config = dict(
    num_hidden_layers=19,
    hidden_size=160,
    num_key_value_heads=1,
    intermediate_size=448,
    vocab_size=512,
    norm_place='pre',
    init_std_o=0.0,
    weight_decay=0.025,
    max_seq_len=1024,
)
Each number is 500 + 50 x the weight over its row's rms, rounded and kept within 0 to 999. Layers, rows and columns count from 0. Numbers have three digits each. The size before them is the row's rms in percent of the matrix's.

# layer 8 MLP down, 160x448, rms 0.114, rows 56-159, columns 280-335
099:462508419481486539450498512530475559563571503413519483468532550543450472534406559525533525455546568431482468399591565542506474497566505478429529489490484472442596498517
105:437555482544481475550469576528464470475444458527534571452467389440505561472504554484457491546464474488519459497508525429529490595449449524529561625540487589428490424559
098:438493479545490491471516571447566482482636540458481445537498494491568447484384477450598552420462551464550542474496437485546454560445573475575364508504400459487477506563
099:491540482478526529460520526488461521587422395535573453564491476503435467549451529489542602484495660583414555577615467433441526502431481570363530512424471489549508420418
098:511414514521507435564480496474471583557437579468415498525508383556420478464539494456438483511510551494644480509556557503471429450521456513501609532532441457477602506475
098:443513483527540534494451537491479551475422556508503511548449463507497401437462568548427548567512536598576528598597503536484484513482497388485439478486562555538509446494
095:565570451548436481475548499564471509628476542565565474506565536485566498499550519383515469477488509538432469574532483463490430435546547515548514466497462471473572511425
102:509455512419556493544472481519482522422461513558521480510420555529503578518607503421459495420470486435483499501518479503446526441511452515458515545459511556484517485459
098:524520387538494488473467502477438521518448490529503505458448441462526535572557412457465473581490497592555418580492492440522545560460526457533429523499504457528530525425
096:520443501496493503501527530500511493572452349563513409536569529518537423485506613503487516482477520470551423447427440433449488416441589478315621516497552432464486525402
095:430504574514586470509496461548560472487526492539408522463560456444578410446560473568550439570599596411562508469465554397517532565525543515467416489540485584468517494451
100:488598661572449503518512538516493467555464493486515519514445533505553574467509545534507601504502517484468492408481543549464450415469493529510506544539530373589571440413
094:477495473491513377473496507595467519403563505497490446508521607520423518423533547515521515486470481595462469390538440518520595518413471465500515531383401494500528451483
095:575494469560426516469513532482470480567497505488547525415554556480549534545463568482538434555565568599523530542426536519447477499488530450539519513519586548412438536636
096:568468488559509573473412423483528510558503536366607553609537534501480510544507425484526466458516506517586565535452505494494409543450536472528518425508485461577551512540
100:493477461516547496474530443637484509583476634569457568470534505560586505525518517456527509472492509539485419414529528543490434459461538484557433470408455402435517476446
104:543467460528544545451481511525461532453504461497544498444513427488437528513439481582457465603512439476462432429516574489525433505551463592583577432476402490461475516565
093:381493449428484487564494554447563485457540468532558521496556443508450495544507482559580503549426510573526479468517308515575502537512512373480491460516523440496441517406
096:561448514581372535468510535559521495473500505549523498533481553443467559631540477451619472496416575440528561542429480493587528491505508456426586564502529500481461492514
091:447493492464508401510416499544474502460482583509570472455521357525466465397502519517610469498580500524451405501509531487501593492567495471545485544469582514481490463544
095:505416598485479509464504515509492472459540466476457462553379445460486368547474427511431530635446468531527476471522504469510520501528522425469559480480507507505458511478
088:464591546509467506393418548477377495561458518618541571561416470520544472506489502469495532409432453458524446560548477507551397439504562513516507509519482454405477594514
101:556542498471540582449464481513571459483517457525534443545473433504489457507540509525486526493522512533477490473424534484523491472448524500585566429491516412462514541493
100:468500586554544482531547533543470566452458464486541512567439516565475579460503561405514575459468485472447432428561447406465541480597549453460541439481460481564592478439
113:451525482495540509556496467566489479504535442463523496432426414426458489543454577495529429557518552508532424499623524402516464498579496486421527513524511529363404419575
095:511478489415508420515451510527481548416496555645452459508487511561494564444538569400446560429553610518515542523459511536512515546539454477487424529482452489516378603485
099:573378521541454547491552569466530515487582555556447439504573422524524472486487600562427522474546430473474488435462522473535638493485528483502521454535440499528465577525
097:500509549525474546551494512523472497562459553499456539581530509479537435506572516471504527481489448493533531509518532426527481471483540532522463501461511508447477507436
100:427541480515511480542448513568527494555551478460516503487501562562515489573632445499497511475485480531455461496485512510479513489474607460454411534549488512554442443537
092:377554637513458481472440552492532477558547500462537540433534467494594432469453535459497529502607388610474487490537493557578500525465470536480505502519521504409440517535
095:527466564441561539502506413507488540367592370532560566531468511519494483463483524455523547553541503567490577601474413527453482557511463488517539401396484476552556489536
102:463544579501588532529465413565535571446494498565483542569451525593448465450554573476538523432470546361483501587446571508445506588538543572560532462542567581510553474403
085:543454472513522448490422505526439438534440497471549467451561493489516576436446550496487606490543485497448540473478548484477496429423426512546493529554595621544463464554
242:564511440552445526394401572483464585473542487543458453585480512606493523524462514519449570471465475500515541516503446559545455474601524471501542447385555440567496549434
091:558527436438594510459556506562539447516554466484513455422534386489384445512522440578416458540512434422530505468485457450566545450508396601569490519537533419500528483503
099:447431465515479430519497538464547533507589506454554528481482512528541571457452537448530493514542561478493497468492490400460433511508591623511399582474530458576499496456
098:525460472501484605529444536475527411460495471444451479501561497425560532477416518608497515540538567464435604504453591482565497528518500476459490536507513485483514462474
096:574467502541524552464430466436472472447507476478511449450491518541476532461527463577498465525552631502468585461494470489559509489491497464529509401480497558496495458578
103:465504410439494513507542479500464541595527419383522572551511452559452545452459443557508523437473566547559507571569485417486562524439517431422507393469420493545536436535
086:480512468471571487460518499492542486468471514563469535494476529547491434607499445512449523398553559454468477553450434547469442569572434495510538424482482532488498496511
091:484485452612414509505526498413483536489523394546441544469537554490563500385535473479496428499469527466512445548580496531486511537480482437423538545491516359516503531498
102:486523552570450437477515501453560550554399410565564470533501342510471516530425498539454496530507554615456483512415445553554509635501528563402487470489525405569579535544
095:429462550541480546546430491519497440494419469531421519457511506485495481492464423514480488529461495359525568544522456554545462522493525384454517486542483447495421561498
096:489426490612548527512516531483509540564534503549420524453479520514449434518453429585406509526505487473429528417568566468504542372517481426499562438493464476480481436543
095:536515505510528490501493458401468525555444485506559608512573525475422567511517491501563450564509574430520545561455449520463512436466504417471602494487504512554516429424
100:443493487573536456589468516552592491531644585512517461524569563506482481496551432493529484427540432499599495475496529462511493488529496420509444485490509471536417556523
098:469486436432475421546536452509444503506488495539545476495515522458510386507480400510493517565448484550498506535445575504467450439544492440466488539491560554528513523446
094:582466495520585432512351516466532581465518485487503636495505433483516447451448433444526553503590526467429579569386568515466498530495417486488622559433475550547530450488
107:475447464462414507515405472469483473388524536488430475602443482506513482537565546490506468514479454496515499463450527542512407494544575456466545435551507469516540563480
100:520544461548546495537473513496457542520542575344548537550507479506508486537510611480509518480564522471553494495416474532382454510526530627512482508485529402436579501432
104:480477590511491450608436445557566429445465475591445377566473507495491479559512617445545519510526558439499440525430547413503562484484510519518496530562510554564441609431
104:485390466438454499521519454526471474554563422444539504560421547473370488464439402561535502482505452484476578533543473511469407440453516527465544505455469411412597474483
093:504518534528554485477538544520507459532532452440567505503522458481438484490454423568551483557466477514554610489428472544496529480530451504436504497543588509538433507563
092:511460508499472413568537558454508537492550425478452367553587392463600446546496477567435525566564613541377551436438495551536377537510466549553604548468546559478453424466
097:471571523536573471490461555555596481501511519478502530441364557527586558498451507513533510510458480513568553481492445543510538549473419447451460403522469472581530488473
091:421529519556453587519486475530515429461457461537507581493448473455431559545475466533461519492430572458486514472555528353523554455493464578555501477505441538595556595464
094:479532478475569584462546521496560525567404455498540507453470457493497487612437573518492505461502487433527568471461526476466555469472500539560499475478505491507498509543
100:503539524561476551455501441469527472468551479540470407438552444459465466480508561558413451559537569451491451445481462499492550511441555523465533469484520510506474500536
097:413514488510571503527533509497489522470465527536460544479460470528449476472462575411576456487574493471523430575572462488509568476492530447499484580478552474440519601501
100:503535574534564404495541459458548435509537505544443578439493500468551535525404536462479484528473602467396516439488488564584449488495515494518436424445490518554615473456
105:624510461464499612501549587521513503505531597560494467573478529552521430561481478561505712491497461576413487553467467528522498526605468429556446505525510477539490525485
097:438483540451530413377431470386521431364555567437424545530485451475454370515506417579567534509520512499469424462390420446527545425541599440513574498529574406499520482535
088:466388550528404571588478467499482515647437558515510490540487543441497402548572469500592524472448563461485570521522515520543412541546422526504511559520450599483541521460
098:492433607549507454604512455441558552505509507476518519534566494504506616412473526495587390547579596557538478518475531525519439521467574519547481465495424561470488521500
098:464415538516492547532502462553442534512507419526595515570490595543520511420595342392422574617540603441515493506452534470479475496421589500565413527464535496521526523451
098:496415425420495533540461515483495536479605536511486541507528535547551476605467469541462497476496476565543487492493477472622379560463497455507568528560424485405486519522
093:394466456458523411485561468464460465511468561518570526497536610428498458555516502545588452462554608541503485473589528506502492559467518470536510529399544530482558475616
102:506498449508535557527487500445530501601519502486407473468558409501492565481559486463546495513533562573533464572557511519473554476544569467527453443417550499482455471423
101:496530511482481452554497495386592462470443528473547504574448450508486604487539515504521541485500450587464492529523497482430427469540537511447529482549521543546484513571
105:585466437491511598454584557676438457485500520528461539480578522478547565538462540499409442491577521553485442517450534516435535467447459571482464574459566524438478379515
097:509513446474463444482547513469597478426470370575507564528456484461408548477445518446357530484514515446458459488439495556542576502484510539504512437495521520482443496446
099:651522515476518472536502604514467521573458558485496473462427470504516605523482446542511454424438455459493583474573545512548473466476492511580533512454434472537545529478
103:500533514465471468453466500605447409617541407538482538510424476460523371458486505404467519512489435489532434461501594490475453554476481523490603466471467556443520510571
094:414519506479543584489532476480509564428457510391500544486533518519452446495515435441558499553455568542422461535505479502472465575573483498539484497463552504496448520526
096:482595532470559525497485470528520458539540500398532425586555564523547606479552412534512459423473569447388471526478475429452417564506514475560501509520519502452399537537
097:514527499473477439478488611605609484587438484515479523472486510475523563599555495373428504432453524510611374504482460550515538553486569428500417462542438515490514531543
099:463535538527490565494538497390489399466480596543506473518524513418499561493548523557516477508485480515453537479465555546472580541478499537542546533527426545433519572566
102:424452506516514443506517456427550443392538563519462464514401484498529583586478560559420482540527548541511467507477547560518556442505503442547532491516479514506551455547
099:506557501471561547501515526482481475498589448527380547457518462478473499406446506514494506548484460591436520459528423525475546527441519504597435559383501518449518489555
097:524466432527492552505504539534445394457512480461463519459443537465560498484411569488439481469525405591560497477532489528565520488470429497425424616524452507465476580521
094:523581562491512463478485427510566556493438492504476463503517556515617510488419496573502442449473491515429527407582516591643404440458452550460480574426561500552504605453
097:489502475478431526522493495515580465426421401567521567464475567480547515412473548592395382462483547562438558544553468523459530508472483540484539520504560462533461426496
100:533455559511553516508566566431502483432418400507475521543525466478452515620517453512414451506468470501576488497517505463483518571516477413500510455594505509471470586549
100:541465519557541487538527608496494476443497581493573516455478608511446518568443592490423445507559550507506433437489539477518488447495492576422496511529405529487548416482
098:405560464589510565494507517423481405471593424419476457533484509496467446626517539610493499536503542456469506471503498491527436549551610385440503554555453464485538473538
095:451637466509494625513552539429549460504441547538486415535523468459483593457470515582364415612506546509530469479464533512439483591511616501475550453469577552523507525470
104:506593488512526505546571597492481596475391463480557545580501494588430500507478502556434602430416517504460574571486479457445466515539452532495465496505496499578521434508
100:504495524478473465507534394514514486515516509447457453575540592509594380478578399440436502552595488574433419476501461491506463520536525505536486481556455491426509485527
097:513445547440656535442461515539487510566623581488533569549413489544565535556477464492437469476439488510523474586433561504473594485511506452580500462493455566441545510523
106:555457629507543552480465478505510563446566533501362467475492535601486502430445585484531511553496479499445500518409543484457380591523580396461499434564559609507470454502
104:532534510547526540509465496545477407573476403588467559477493581434497533434530553501574323522570472405540514483474553573453577530434465462473480530511520547497463508455
103:518457503505533520456444494502474558472556469484506510396512529489474499530539411523558527458526511534474528536514455452510514577571479497527428462510522445541562420570
102:485523477463548432541593521409389523562527490418483486519529642504471463512538522473485489487469573517535445533552477487401490415459535489474461455505546450458601428557
103:525413521460558436472544537426469557537489481438434451442440628478604499499537454554529460476584509575525491478454442518517476593450489501492497479516542468490506445438
093:508535512479555514457481495450434477431543499446456491486545545515521458521491424507456476565556541524544472491454484466383522433531422501459389429469530353552543496578
099:449395470453510433524556506561468503468482453608547438483583447520517424570502514408434505622544584472564402446497547515528462543561479459506401505494425617511502545460
100:482514559530517567431495458474500492496556530491586439501411422533496537489495472506481444487527532448488492468467503562542464466554514620494559481557553520533510570533
110:504552582449503432572585467471540495487494476533514551491496441435575485483476543470494501574476633474485491435450490490462592499486489536502502509528498512528540461450
096:548539435535526451416594561473476475518480463492475582492499437493469514466519476490462480439501554469591465570568478517409453506507544529605379554541449555427491590471
095:512517471531553468491493496514576512484467537491469560437459562418518503464540499580505490493566581513499531410385504474436572562476483601557584547520523559404557599457
097:563509496529492446541452482574490537430460510524520479450591451485519603553510555458483433528548460516456404484379507466440491513469493504602476395467527548514454512580
100:502422476477366553495485545512468475502475543546447506517471420443468462414450543533463522531582524498475597394487511517552518499533390475529615514472549496468444459617
096:493567523454551434501516526475503473490540507614579500483563480539549509642581569431516532480423480492514381447561492519475477453590519464368407551530505543532418522544
100:517423626597571482548562456533436583439402544505550536441486557559506542513494538565456485433466487405419488419416470537490497557492563521452500572508544456484578389487